config.toml
hidden_act = "gelu"
norm = "layernorm"
norm_place = "pre"
attn_scale = 0.125
bias = "all"
init = "normal"
init_std_o = 0.0447
init_std_down = 0.0515
optimizer = "soap_variant"
lr_head = 0.00909
max_grad_norm = 2.0
final_lr_fraction = 0.0
batch_tokens = 131072
doc_mask = true
train_tokens = 444800000
Each number is 128 + 32 x the weight over its row's rms, rounded and kept within 0 to 255. Layers, rows and columns count from 0. Numbers have three digits each. The size before them is the row's rms in percent of the matrix's.

# up: layer 5 MLP up, 1280x256, rms 0.0514, rows 921-967, columns 0-63
# down: layer 5 MLP down (transposed), 1280x256, rms 0.0516, rows 921-966, columns 0-63
up921 102:075173129148043179157097180185153055057117123146115083111084194136113142166144139151130161161175171128122121133124149143149099136179108188108126147123142123076057110081157146112148128189119157
down921 103:158135087139086124148123091157066190150128112082138185120144171183129181190174105176079181169115122145110100137131115163099111143099149098154107141103106159120092090118143116129135122084108123
up922 095:124204160158174153119084065101149105082080135119143092145165148179082081095162139141111139104078118076102125130096129163109110093154107125110119141121120112166101175118110084138073137202153128
down922 101:110119103130146090070097120169152075146177154104162093142122146101135142109074143157081129156134115153109117245148113119166141131083041159100130126119143177117147124139157119129147029155132153
up923 095:154136172120156185156095120175141142084145139101178141145154182102106139097104163120118137117132081109071138113122138138102117111100182159131079102186156156192073133141122185105135135041205143
down923 094:099118112093112186102123210092069189155130128145145143104122147142090108144152102188123103141099152130160121142098086095125081128079158074143129158118133142151102159114121156129099187100108120
up924 102:148152190099183126145094125107077103104127106177109100151108165103091073148155125164156142115155080082129136107132094088129108204152145111111070125084139146135173144140065143124129178173139060
down924 097:149168114192136134121147144103143148144069141130118111110124094150090113108115027146124138133110144133133129151146127119073129155121148131138123147147108104138124129068146179095157092186147146
up925 101:143091114147187149128122144177152172144115098076144105081125163166118100134154090104143087152147147147105111095145150105137116091114160207114120120094145100132143107076111140184058143111074161
down925 101:142150145106127138106173116072059114157100081152116128160173090150112129111130132161138117079144111168145107160182114135114123141106138148090167119086113118062103138122129166131134133135138070
up926 108:155105116132124107157091113106117102108117160189127130164164078171151130222129076103137087126154146129132109119075106165179141099121127098078098116104139039145115123088164150119106124170138169
down926 103:127108104196081076018149109165128120111184173156117139148156160095139106145101115108061106103150145159131126185136148151109120108156063138085117110125142208163115162089085074073122145138130123
up927 104:098133166189157149182089098099096191125124140115071170134155180094192149121085113126085107164094151082210087170123086111093152101093184134164168146111123142126117119123151081128133180092144077
down927 108:132120167124113140112159171080104108119105127129113095140097159151201160098144137176103072090130087121120121148172113143173177141181165133146136178172150131148166097097080163137080091154200148
up928 093:165112127218170154104121107103122119155161097145119130140143159138216144146082095150073095107184117130128161158103123118151069178132117131129119090095135139109089135091117121106115146122089072
down928 090:084133078100086150182131148167080139097099040089113097183149140143157148120117118088140153127102121138121201151151123134077188101138136117120147147139114131123165094139077077154175148117139137
up929 089:090083137081117134120186074154159107085070155207139186097171091132157139174127122088119139138080100131153141115131133185130086114095157151120172121112127108104115078138146122114113169145133104
down929 098:134109132154122120099130126114127132105128112126148074132106148145144154122117094152123154076154113121101128122166112084122155201136069144166088172184048193164143143086112102088117099144107122
up930 087:056124158090119098165118105089119128076148152109065177119135157104168156138105145161120103155200113082118131181161121103175158133105082127100136103163174159076123177139171122062125153108127118
down930 088:147099187087117118161055164121153085098145128075112059068168163200137102110137131124135129179128126082075074127129100084128106138141154070145119164140114094183156118141090094174118081093120154
up931 099:104130082114121140144166142114169099143142172134133117137124135167113148060095091135111142161149164108120164205131180091136162113120157150127091184150079174141179124137138146117127148163115088
down931 098:094112115108163156069129133130137065113180120067105113158152128115126092130130150151077117128102151108093146110156150109078129153146151098119133144171146174133140054152113178163111183092164095
up932 102:129151104129125141149089136108140141168074115125133143153134149111116115099086130126201117114209097148140140132175133119101135097129139107137128124075120142139121129102077128144100105061149101
down932 095:095171095145117103136139095124088152153133124190181116136128154152125132147190147146129164140031128124129148191057145128155155138166184159078190091125119136115051138074131098120097134181160129
up933 091:101095137136148130136150144079099120116059113105112136120177094095154182170079179071148107121076150177086125121127153127128112166139133188162159159103139110107130175157180146077116133076155122
down933 092:181127169178121176127145084147150124146119134114134148140107104164108134101175139162049181108135120105147086136100082131108150087088116137141201128082138184152115122102081119138137195135112165
up934 094:131157125126139099157088105139144072155101123135133141091141112121149155154148126113146193091131132192124168085096097204137128126110084110157171117177171104213122105099128107139165060116066128
down934 095:163085128139105123119099135134149101156104136095091139143124068212134187089165122121169105104116150115116153102070154092144155122159114037197088130138140140108162104124145111122098118108133136
up935 107:097152162139124122123100074114179105117123153156134144147108097123178104128097127114091077131105089185094140104087222138214115151115141128168086115100160104156168125132166132123123079074113080
down935 112:185063146097128149113106186085115115141110143099066191141130150125132113181153167127144141158178113108134134153164151150134141118077136147118082094148083183135102118086114158143142174097134085
up936 101:111143120110191181126087090109135075091127140149110145106134188168131122055115123109168131164104095118175146107129169129078108172171139145146132141138159079117138093163169095094134087090105127
down936 105:144143102098096083067108069138126143182120165105162091166128133087131145153126172172163130085148109124145143132113101145148167141111094150096099126138081159139143151140173100137114145104183122
up937 105:124156156154161126145089088154158116120113080184110104091158173176116094136088169135097162155111142128111163131087168148105121147069147123183201144102103158089184083063166167133171106098101177
down937 105:167121140106167069183058103112145186119195109143123111110133074150150168137133112168162098120118142128120146119117093151089155134102184105131149159099153120184154116212090184156126125100123104
up938 094:116107101074091123152082157075208130151177123162114156132133114099140112109087176161135122140192150109064110170096142111064176139134130154116105106089159041080118175172183150148126121145185161
down938 096:078094151116084090117153120164077155085134124094101160141151169117088157166190139172143176136176133149088104054152158089144044098084052155141144100199074201091163124103112128140114107122088123
up939 088:110109095119139136146099154176184115209071150114091187124122130097131171146103146146136120117135167126063158138092100152134149125138177161217102160157153121135151106117138115141148171111170111
down939 092:140137145170197155087135103127150201091097206093117121126180153132114108085072114114146122060149087152171173084105138130137213126132090135099142131123160138082136139087112165191088024122098121
up940 106:173106161147133107158150132120087108052124179141111106087104144080152169167121149075134087113118101078144077141133109124071092084100133144135188133103128122156140096125138145175173137100206119
down940 102:047128214101178086150162108135140165140159067123180175135154074123136071055142108147115158108157046139131138167152205113117101110142096193129168101165131084135148181132136151038100091102125097
up941 101:117126154105087145119115169134153139135105126154157076075073132117161125113086113113199097106170160127130139127159206114115106086114095153117172070099171079146135130156151167134122111144060136
down941 101:097149139133125079155118121158129083067122156139097127180125118114170094170112124136078107115154099140116191121085140060158105097078103130116126072095134138141136143116119120135104150107121132
up942 088:121203159152147119174097112148108121143126135074128138206152136119090161099162128109133198132152114075144186113148106088107107151098144139096066089130079128157187124153123109173127147093143132
down942 096:152165092112104098137096181150151121124121113146134197133140140122108090174072102142102070129128171135116148143147103141106152119159175137102108157150140140102102076119099144145143157110087144
up943 100:110143114140119134090109134078227150151132144133126126123111099154152096116171143154104148156117094177143108171122160125099089121111065114067143114192146124127113136055191090127151097127118159
down943 101:125147154083088156087134133155089143077132076166124092109127151151131173165135134036145083130085153129157172141140129062162163170127145106175109174151197123106135109127091147146091145162140121
up944 100:120143166125116130127132100131142178101146098128094102137222155077129133131171121086106127111132202195179089088133097146124104160196197179141101135133125122131150110123098113088163094122164101
down944 098:116138145127128178136142146156099092128157122097108160105147194179135103140099125138083090149104154115089127126117212171092137108107089144135179186193156107103123139123146120184117136124123157
up945 108:137081136176132139142120106118111134121139120191155171084204129129173103143115167099092166116114114127113098159129118111117126109077111183110146128178050148121096147075159136086071058161104122
down945 104:046128155156163132092093116109120140139162154103083112130162112115111136143121151102093092181125139104137064138137146107161121109116174101134125112153164134147157079131109152211129082180198141
up946 097:128115179142103106138104164156123152161165159143088114138145161110137147106124075168169124136142025100097115172102167078131116112197148144117085154137111133074088118108138135171106182082107171
down946 094:093153130134126108116204121092086124054193097097158115125130140159167170182074183126087130064124134157130068093159152140161168125174051148136148116142178166148173114138168182171092104148154169
up947 105:160168094101160112188048064136137105138096103118092168120142130189141195061078192145131106093087108145182091133185090167065139108127097131115064167126078109129064160093125145134121121139110142
down947 099:140125077151178169093155149136159145136141156099150149144126129132139129187150078139067123152079125123133111116158140174157102141112108102097139132139049115129136095128133159192091090188139113
up948 102:131133080190189145149115170169127097099132068149162138104118184147176093092160125092189103122081150133187152135148110105103060120105203098142163158114064116154154159157177123118108148163119121
down948 095:116129108150076145084128127131131158144077174137121115133187051153115107156066132135117173138107147124105095205097143113169175068109134136098180088124139124154143195148085180086106102127128118
up949 105:107086142141132138123168125143067112131185096126099154135138128169193073155133148117071137129124092124168138090085136123071088103114098129161181132180142136121116098095136133121145103135109117
down949 112:152155097043149117110083142141144086107125142137117142102114132116136115109097128096134056129180112066124127115139143179162157056168148084110143218095078158126136137102155154089136107142162180
up950 106:144115083182155149075102142145141089089184134100089124115100150152079093132149111118153092175104133110157124143139063077130092124136106194110094151178145114070124108013155144097121178135054132
down950 107:079108097140104183124131106119131182149118131153129093159126156123173177095107126123143104141126132145105146122102167150175166125157191096104099112147155141184153112108061152147110151138153151
up951 094:185161096122084137184111118148146140073134108071081163113117128124116146143151113125111140119146153123122144076160139122145085172104054167148119168158128090128179147138132162149109129131151077
down951 094:128085158163174130165150163091127150143128152183134152135047171152136104105104160086124127125115079139112117144141148080064104116147139119130110085135131066111130185091186101128097109126164106
up952 098:104172210202112152160129132120117082109126105122127197192100120135085128129127224092119131090167153108103147129146110165154110139116077133162129052089099110098170169123118114126173107151131103
down952 096:156144151162135086088144106165095120134159095139101068170175150053127166105110123125199158144130141092110142115117121114141121112140149088116119139180155102172174100116123113153127156133127140
up953 100:144177133149161079090125099182128154095122108146057090147138122150129150136160143117151103171141119174125111123108110143150152117124087173057124116166110197132058158122152119136122141165085116
down953 098:178086120135086062120127124106103102106192130107126134106196156091154073133168154121095143123137136158070137157072179150094134139137190121185140113055162123099096157132078112186169117142145089
up954 092:164137082105048130160135184174181112164143201103126140092083172061123084165106092149145084123081143115136130136128099142064102131119160150187086131109109056112102168101120080112091097124109158
down954 106:112083143182136143144115129182131088094103151141080133145126098131157179106138156135143156139118141116088116159209161159165114159110181117154116114150118172143143116128058149146118122135108164
up955 106:118131091156139109119140107187126123117111118127101150029173139184137173120160101106116107050149059098171094120131123044089091145143141161146146147169172123112066139106151098083155132141068147
down955 112:037157078164127126111127121099167126073165144151111114103098149130091152119083107134093098079135123083165119120123135099116079092089088129123157116113124158158084059128124109142097128115085108
up956 089:149183192151192138136117180142129175162076154090176112130114119161109137105154147100125168116105128099185146142174138042122062175112111142074059092141134149130150135137099104122119054173138110
down956 096:122169106085125118148104160156142080131141090120152157122106077118156128100143126133123118137151160155163182123141109116204180120161118123114122136135150116189163081125065160143118136130152154
up957 105:084142195157153142136125106141133112113082138123122089122116130154152162104169157139107089052100125111120089105146109140112120108140100106139174130113126122133173138144131110112111082093126160
down957 108:096153188144135162127133127169123086111036137149133140186129143124161126157124130122178163121112125088114149187089125144098086154109110155136121130090175111129094110126147082111148026133159148
up958 105:124139125183137144082088120139185125104152122105147200137109175173142168102085057151138140079109139126122190117124142102081098140099119133149096037151127008168104165104081072121178084137143149
down958 105:121195193172099174180081177090114055133121153130089131127127088084132120135130160129154136131133128152157078120114168142135120175118122147132141166102153112146080128124137135117120113103177076
up959 099:154132063161118099172131174184093144225072211143106105113141122180123118130120073117157090129116135142130113122080155127126150133143090169154121108155164095143109170099116125108163086079120130
down959 099:132131120163142143086158105142133099139143116218151139151166096057124091091103139141169078141119124121099118141074093192102137092124099127108091133132121154070106136080100178112221150167105102
up960 103:148135127165153147126161139130081164101170078099154118054084152144135120113179169145087085132112111126096156074093147104146065165117139128072153142113135063100136151197184150079081107063168104
down960 100:150119113159157137064106174148174099133108193172126183065068067079119158109143087070124107136138097181152092134130080132100112103118137133141136112114138122088083175131102146151140136177068162
up961 104:116142145113185110150155146120155083147086060077187183139061117135167135131124197129111146122080182174122127100063141175084110155101133113129149090121134146106176134125140078098108133209167125
down961 100:120116173120188110126146100078084121124108153131179124126104180146100154111114144107085146104036087158069107139135178146138091160127072126080114079133130103089167146151141139126107143122120102
up962 099:124122146184103113181092194088086136098163135146156148136159190014094168160123139123120124115190099134171117102181161139178121142069137137086169125134158098116160114121104132179168048158151206
down962 103:147089097166112154129070131145100164187163133095138099082141163138187181088122143104158106156101150115131160144110140161154125109118150096150067095102092160132105147084121143074131132131090094
up963 099:056160183070079200148121109159173148157124098156130172146149108147151112149127187145139104101165082137086170146095085109132120143110108120146103152069077148181146164123142184081143122087148160
down963 100:129123107148080132189104111144120120168157158108154131109067139132125136142124152141096089122146142090127169128148188071133206138082094097134107167114150082137131164127150098135176114070080065
up964 093:111144145139158043110138149092097142147141140133156139110138170111120137160106186126145111131162084077147128090091166138151170171153118167095098123133173167133179164108129152163157125122147064
down964 098:148084167082124133155148123168151092181114188158116149133121140167118070048138156129141064080085172138122164099149058099074103143133131067075127113123114126144081143087127140154080145108099123
up965 102:094053154153129122099101150147128184112209091107053141156084112130153153134152156104128028135091090168143167128105164152098088091105096142123181077111125140083150159142191102147102145094139161
down965 096:125120161114120097129095094095143136142094123119066140139132127099102131184172151144077196132140106078163174194094105101155204121120132190144102163175182154093075107137083127200136111140145076
up966 104:130114104155111169114112102107137125100068077070137103140117155139111138158152113102141153129137090094127118163138190177194122141124169126161130161119154097130104166139136073102118036121168070
down966 106:146183165140079117076103127123124148111127098082104085120136099175106111144165027120105161121121134141133133122132122172154103162127155120188095175137101087160108108143126091101087128125122145
up967 090:128135150125141122126112115129115153137137126140118143154135137114058149147129190095104081137151146124162113173105144143098148137143162125132092064145121146152109192104127167108153180138083138